python train.py --num_hidden_layers=8 --hidden_size=128 --num_attention_heads=8 --num_key_value_heads=8 --head_dim=32 --intermediate_size=320 --vocab_size=906 --hidden_act="swiglu" --norm="rmsnorm" --norm_place="pre" --norm_eps=1e-05 --positions="rope" --rope_theta=5130.0 --rope_fraction=1.0 --qk_norm=false --attn_scale=0.177 --bias="none" --tie_word_embeddings=false --parallel_block=true --init="uniform" --init_std_qkv=0.0442 --init_std_o=0.0 --init_std_up=0.0442 --init_std_down=0.0 --init_mimetic=0.7 --optimizer="soap_variant" --learning_rate=0.00741 --beta1=0.95 --beta2=0.99 --weight_decay=0.064 --lr_head=0.00473 --warmup_steps=200 --schedule="wsd" --decay_fraction=0.3 --decay_shape="linear" --final_lr_fraction=0.0 --batch_tokens=16384 --max_seq_len=128 --doc_mask=true --train_tokens=87370000 --max_steps=5333 --dataset="wikipedia_en"
Each number is 128 + 32 x the weight over the matrix's rms, rounded and kept within 0 to 255. Layers, rows and columns count from 0. Numbers have three digits each.

# layer 4 MLP up, 320x128, rms 0.316, rows 164-214, columns 0-127
119089171140126162116105093140110119132122188109148230130169116113151131091118122110107123137071126165170108102147160097174143095096094123171168159036098158165149076128172170168126112146123098117115116111151141063119108097175120149090149143148150171119072133160130153134132121156124122108134123140107131145145094134172100106132094018123158105117113146076122153141062175121117156157114
112154083161060152103152159181143090147139116120148135114138158111124129102155129116143137133119103101163164152160152169052037145128125155107153084114122103080142132145151163129116116136166133141118114094159154082085084164138155137172055171105109088103130108120127124140054129111130167138130139151101199112157170134116202217131121103129110106144096169104102165139122090113110109131103
156172137154118123074159156116144202120129091103150230152149132148164118139124100149114135121081146107079127164138127115132134138128141178099114142110136064127204179120153097177181113139162216090122131061135093176066132098129140119124116126142138095187108115152169187113144149133148116100101120153170199052123113123114115078098139125128131168126098147150128180182125135129115122110139
141152091107163113104136151106087120171180063072109147138124141165105121132166112082120116132079101077161131145120168098145179161113150084108082116066124124091097096169148109077129104092119144187175110124128143124117161101110136109167177156139197165168116121137109122098074085144098101167156132162189083098146149137112115102126124135164123132116129105137096152071156154155125103118144
128123111136169180106199164164114103074127094139180140165140135189117099073108154128104136159094160176127195120096090079178186126148097202090159137135106110121147144103121090147096106108187114152150139075085090128122137187160109111167157176132197128160085126115093137146160124128131172060115180180107086133074135117056186123117142131144168139132095110065121147087152131176181106189120
122103164177106137113138168112151091140132112146109094095112082126157160120143104106137155173098139149112123119179113150081101164149089121134132159095149100063144184135194054154125181174096170066109119200128161129106118128170123127101111128094123081153150113199139175109160117163089094075120155132140155113165159138147094138120099089199101156189124081141108123087134117132150141094133
098073127133163162143065082179097187116138101063159156098123087144076123111117099132109127153152100084155093114057123213148138121147170194168172096105116117164116123129092160068087141124132116129179112110105119137091140149133098125144111110142159123125128127112150174103130143136131078136151090168173164124105186152114143130195152122107144138132186100123147141104081155110139089078124
170124123117092149069104138141149116109191126050152155119094147050147074203133139079072029116111139117174156113103093202158150078163094162155157108099120147154154120132133095129161088124150130077083186126089092167106128129158122160164132147178120171105118141133065138082077120164087161152124138174061106183110137121126117091071177134107146124162149120174125142139212158091118071115129
188161131132161119129125102142142179130099107142131082123171102134097137123129140151098160148081172098103126144124152118096120099141115130098121164085114075053122091125122067116166112150127161075120114159133149042141150137166144132111170112156035172145107105152155099087142099083162066136116081146188137124140076172128096049130139123146100164086196154128135111117072085111100152121103
114062129149105125120152135123177151083124065152095176159081123131117158095144143177098146137144151161153116184149121136089157138169097124127103089102136157138145194125163146108138139140168092095122090116107132112141151103193190164153076106139101126086066090062140114156116119090111208135099135116105193160108107128109118124145133165174089087150147143158127057134104120149127122112145
113163136095150109092106106140104203063131174133154131187153129103138152080123166152178127147155155166161112127060122121068141163166128112149141120120173127088129102181072127143131079120145124154108102106130107110086106184071183136097154115160115143124122126108047146218143110148162155116078128139090133181129133061165144151120113082133107177111121149107127135111134125092112141118091
122134175118158107169176120156130083078107212185139128148169138137103111143142151148122159111107176128092112108139094137131149100161130178134136141129088121141080118139098163123142127150098128124077108113111185113169136116176060129155170110192115141126103153182068159146152130120184084138085134128072162160140173158159115098082083129105160115097154152161086151133043102111134166120141
174139100102172056173178137093068105062170065121102073084135126095084102168082097114117082133148163135125131125145116146134146158132138145147157059131164127144128148137134117186114138035115117169190133111119082167179118120093146126104150149104101095095149129117190074149122141075161081128134103139133125125139100099152129126139108142126071160104094145156155149143101127177139122097159
129142075078135058079155149180150076175180122120142088112162092159147114106083165096119134129126156158171136112173148109135125126169079106095073086097101130188167138088137102123087081097121169164118132154164080094093132125040057125126077118086140101135167136086131113183139141168179111099096122202123160173141120166124129178138163133163143149150132153150170104126140132081143145171141
128090112154155108143097182102171167076109147102103102035123144131127183124148079120152169149057108134125105200168140061096130159103131077108069124164172127161098137106143116214193148153114135114125118117111135130138131154109137142089121163128129114140168093061068151142156089130101135204143093084105118168109065099150099141182115123103038147141083183022152093150130202076104129067185
134155125151182132135078114065109209066081135104112123132083132053111113117094145154110113166089095154125105090146178082155125121093152132121110118081124072096118158139135152127130146086197121147110232197158179142110075118122136134123156101179154132078146117094145137087133198141132137139056156215161128168111073074150132132129113079105122085140074173113196156153128159178099086141105
131130168130123176129143124103125111084097120148128193152106135108142162139132142132063160110147108103181186107140131113080162178095121139101138116120152093073106139087114156072123162108131210115128099123090157122202092095203136166167164137212093111179118075099163134129127088161123127177129101142039140152122121149145115018167132161109139117160141122140180149135134149158097146138153
140134086089081085139149100166115061174117130125132148142018163106149101138128095106087188180159130112134064155151131117150111071160139107098081152090107102173185096134122166128101127135153132119167159154116079110149151085143167145180120135090110061127097092176136145127091113119146084110065195154173204116135133105142195069100207191138100079143151083151131090154161123121154137142109
166049158114113091130092127197099187100090113092180138079129113131087120089126158096097103153093124153109099118124153155070074130160131113104118159150073142141136145165157093187160110136131141153148160122110113116133181133122149136118062109121122061153129074102130116120141098104139109126098170118091160137135170150119135121217185079124119151155104150092116169137086128154198074134099
208089138174118169112098117157132120105122073105131047113110172118171065121099117122192067138115134063137133132140178121139141136061141134175128188111155153133152126106152165149080119119133132113150143221146095154117104143105103173161105107155153140119165089158084026109144134109125125098205118143090118097158103135090090153121110128125158104078131130156120139130155096150137094127090
075114060121182143171088117148175036075188126186225072086158107135153156114169159133126112187120154111090117125150071119145061106121136097072108097148114118123121072106137085139211113104116077093099195109093111141116141101132140156184089042143127133134138112104107202111136162158074191124147090106153070077144128109184080112128106149077114117130129202143096151133171059218117127092095
128059139087049184128138097118116122110209171136139124170163143143182132144076085104072122168137096171148107099113105125155068132124202151096145087125141101180101141104132131100150143151068127106121163157176135121118133097116113180124072105165157158091160082142168073106091182091121118113138163152125072113109135109105099154148167138129149175095137112163089091100115099170136159130066
164172130191132182103117118136107097102165109116047131166136151125141178137091144078149134111124138157109132098195132173095201121083105117085141124159149026163132134151112144139130090161130109123104184076159138140091076140124135142110048149135150157074096095120182146163174146161121098093137076070133097066155184100085163123091143124161171114095130189187128079149172179174170065084109
114134131112093161192168126121107087121142150116124135142094101188093084119124103094192175109162125132096150169132100139148149152171090048136128141107118066130182140129094161126088117177135090108116135117126090086135170202111165055111079115182050137184121168149096117166137087102142145123162106142117152163118146051103174129117154189110084186091177112157135118136121147172131139112156
149166147095171052118108142189112177157108104165135169072125120139161188147126142153046203189056142171150093205098150133170120131164113132144115143114128126168077183106164124189129152102105133109126161170102076171142118128126108101129170177158155154122158150111176106151151192110151216110141096092117161141168115130082104135158117110100180061147177130086217099126177176105145111089127
163089121105112106190134179130074221138107123091108148129144151186127123091119112161118152100107174104133140091102161008155188154121103134114123172044099133109130125128164139116147141179127124111145087137065073135117097128167160143146148164190116154156108156191107093132107117106076137175165174096107110124144093104121153197105173118142129125153073104158152156154140176132129088141151
139117126115173161090099100114151131121149164162128136148158084114114125107143154119115155075131163071140098120140120095098117038154078123134127125083170140189149153152077137158131132135145119158122115125076166125107143117131160138071092119178120106058086115146170146121133094102076107151156144144140136128064123129114124153093126112143114093131222149164142111190115168203161153146160
124122069148134111114183129152197084128134144147194179120116142085096124099136165098108121119153136137114111110151175083104089078114169067099123170107153133103102117149137110122071106178141153090162155098110142115109121123133088174129116149084122179138125125125100101036147144114109109118145106092137090119109139083150114177166183192086142131144078124093108136104173119155096110145142
097112137146121150158112158119193116084139143131156183136149146121149132133077056130148178144089108139080176155170135134168097123124123110122128000080099106135106214163153143130078144148145164153161165153211171140089088167124112102198136134156125116141112122076171114125187113120130075129128107086139125105191143128131061172122166129195139158097118116148138105147176087153181114097145
113135119178068169158086203128135122066157120189111119131155120154144132156136110130093126145117132106087122166153134144148123192150123159099104183209170130069080110139187088124129136154101124152146108047124156143111200169177146172161123099110124106128170177121140134157123126123151147153158136181085063092076105067176152145161105162121108163132114158108129143154149139132117113061060
133148074128085138184105190181152071108185056114153101165145098131137105198121159128164115115121073131120123174134076116115138124173109137133085135070149064178110185143108110148056111098071107135113111156152099117168126121129131130096091105129187168166150136178143080106083104157159094133098162174082109151166145147136177033070155091092096114158069155142132139111126205008152143182114
091154144151175073079131141175129169118105138099169120204138163128154109081151149079141151159151157106152076113126143098102141111156031079124133138079143118100121156147136140109122087109139170175194096106128151098106114139132126204128107117124173130093173161118117140094130075144135100132117092173075151125130133186107103139139139127106098130163188076117076064159077108138189162156128
168120077130114168119109172132148113123175175123137091144104154138141092173167125129123146103129158156109158137135154165176118192108194071070166115123104165132109115134095111170147117171127071116094112109135105149132137136137110134117134179166095188163108158076174112127134147165101121156159129145117093093109111103119078126117203075088112087143123132128094065127134165113194171164071
087119171140043068148135163135155147075134101137198169127166147139127072038091128126121184212062066134095141177170180102142108144143136136150107142177056145102119135189160164136142127176144050134093123088109118154040159069153110130188073093139165152125112094146116115172145140150108109106136175135101145138156103102095102204136110184176162110118093164097095145155118156133121122066129
127149077153090173094144159192094081167100142100115131119163142185147152080136196105089100103107125099107165150152067110136062140115187107053110159161123157094113112103160145168152100073104095144135116125109189100178109074159102148163178206128100123144194166143112152140175171104138145191107138130158093119153138157038184113038115079151092146061122203101158213124033095102123127123143
123123159130148178118140117126111144145155123067083156120120121111150142080137128051156094133076058094172165178158129091138126122135158152136162118105132142116169114148122152081123141110135139130135140172093114093121110195121130074151165135123139076138099114131076136113105151130108127176087118111117091106096137137104175135137141104126103127088129135158152167117087120113151043104131
159157102117099190131141141155166127101168173157171108140084132127161153130155110124133200124153108144102148175129119109132122119124131193100122139124200126111098099123138150114116108148109141156106143105123061106109115124139121122108096148133081080128161165132104138045126106153151151067153129118124137188144103110085115131134161121137160121112123206133097183132111202108102089144095
097121221115154085161118100205054093076116095128143129147166113095147197140112055165140139102153142127202121160113069135111140141086139092123120097145122161128107142160146181133129055136065121108088145079151137101173119138163108110101158141139079124095103130113099095112136122084140087125112140096109139131096106145088044134111157141123087098109136101021130137131145126152126120106116
188150141140112169173163225126141179196116131057144098164148134100152135150136125106121100162075146097148119093148169164132152106127229150143091131090058159145099188137186118108105076120095103128173100147133112188130122117174142130164171143188153154158185201118106143147127186124065131079124155198138068090145111071073171110080128112164164104126127128174128104172116135149131108165130
079129116174123116134156136122115140128192110117159132117173127105184164142115116137137191166124160099144164096098108152174085151185154176136179118155140170146101105163106123093115065194129152131169131156128063115148068112126123174068106112161138119139209101147123151096117166146071132136135162112134091152172114149065145170137135151144154119103088131167129105145132110131124144132160
149157173183136130200109147112175133145087076072111108099158143143087089157156102068109141114140154161117154153171146112104115136124171150142146183135114145122152183145167111107112125157126079134166049131129094067162129126148075147127092126146143133157155179150132168177042146081138201136088149119077113083127132132161119068117109113111116118151117077063111144122098092129095101136120
105076104203109096059083150119105103171064128096190133136141141167141073110190099100111120094111104129055125071177118101104117147157136044102155161124134149108135099085160113152144081112164077062116127168077121081136153099141148113186103129124190128100136167228160153121179084155147146131067121173097163139170159150195161119128145140126133122128147111133152050146161084126106138083113
109162118114172150088082135107183154134099132104096095162133132155144115072108137119144086088161151083120118124087158105124120136126080125122113139093119144126071085133149120107121100121159145135158155129103118131139086088088121130176131124162116174145142074113182156052123143155139173104178102084144184131100088105139137152151137153126116124162111109138163155077108114144136108117120
125083145174106125157091135122112140126052139145125063145164156167076096097069140066197145148184055152137113148100083115172186129129120162218129107141180149125120142179145152162133174188107116125144150098170148149103163135142152165114156184181156120141138143163161079128151137068091139147132165121140159123091127103152180136165142135156098094154152107094143142117107018188118128121099
153146136110173120119189149125107206199087147139113135148185082165044150095124030108155084073162130157110105125163102080135074085113167056189125105052172157155225152132160166110152189129117180115124140160104150114181147061164171061131117071135132128121142172142138107185080102113035146126089145150140134088142143130213163151179212092153086156139123161147129106144154101140122167131116
154136119078091095159054116124153109104129148172202144096079148102127143129117154162138114132100073151128122175086093215098088140154089170165142153163148147150166137114200136160137140141087134138102131092160113200141154113116114083158106161116034110117124105116141136096139152133175058178097145123110113165149128100132071116169150142125162073150154153141148140123133093155153076122137
174087098136148102155128125121103082164079139129095104126183123098098137105148068138159164104155152121154087149214142122147166074085166167151200150091139137143143093123081126150116051122143106126171120178187190123120131178158210133192104162088170104100161156174149136130094066100150129110076127043085107115056139141133146126119163151112051087181084115144128140128187086099112048107135
138127154135113128106109134147121145105073185113126168131110133160123165177131104121122082120105112164156093135106123118154129139123088134104158161128107054149117146077129117158081115094147154054077142080101136109152124170114144168118113138162130172129077100152097117115107097149131130097107142125135115129159145108121142142126151082113163151083094125136169078119117102121159135196131
145165180114053091151131087111135172160139122138103094085156131034107151172080061121071101161128114100151152126112132109106102140093097101109133098064170159096184109132147095156170107116137134162175139115218100157128086178191132159107169064129136074115205111079152124128159124127191173193111103135153194098195134181084062086155195126173150160071162142119169143206151148081126106109145
081147156150142109101119133149130126115148118104134097127122181113179102131121078176178160160118079098142102101059154099139087121118129122064104166100141095141190138130099074179201118109176177172112091149156098159124195112095179168103187140149147180199149156106107123132153074187149134138079140094107056168183129103135163080137171099182126152103072120122127115170147148116124132182128
119076087141158072160094146153095122115082156097113137084127168167109182107124150137161096121095171163181148095157122120146122074121122092072180135163100140146133109145132083100139105187144132081090158119163084117152144089164135140125121129136131161114106097083116171143123115087096138141050159099156116147100112074088129109083101154138158165150075115144095121066156137213126129153125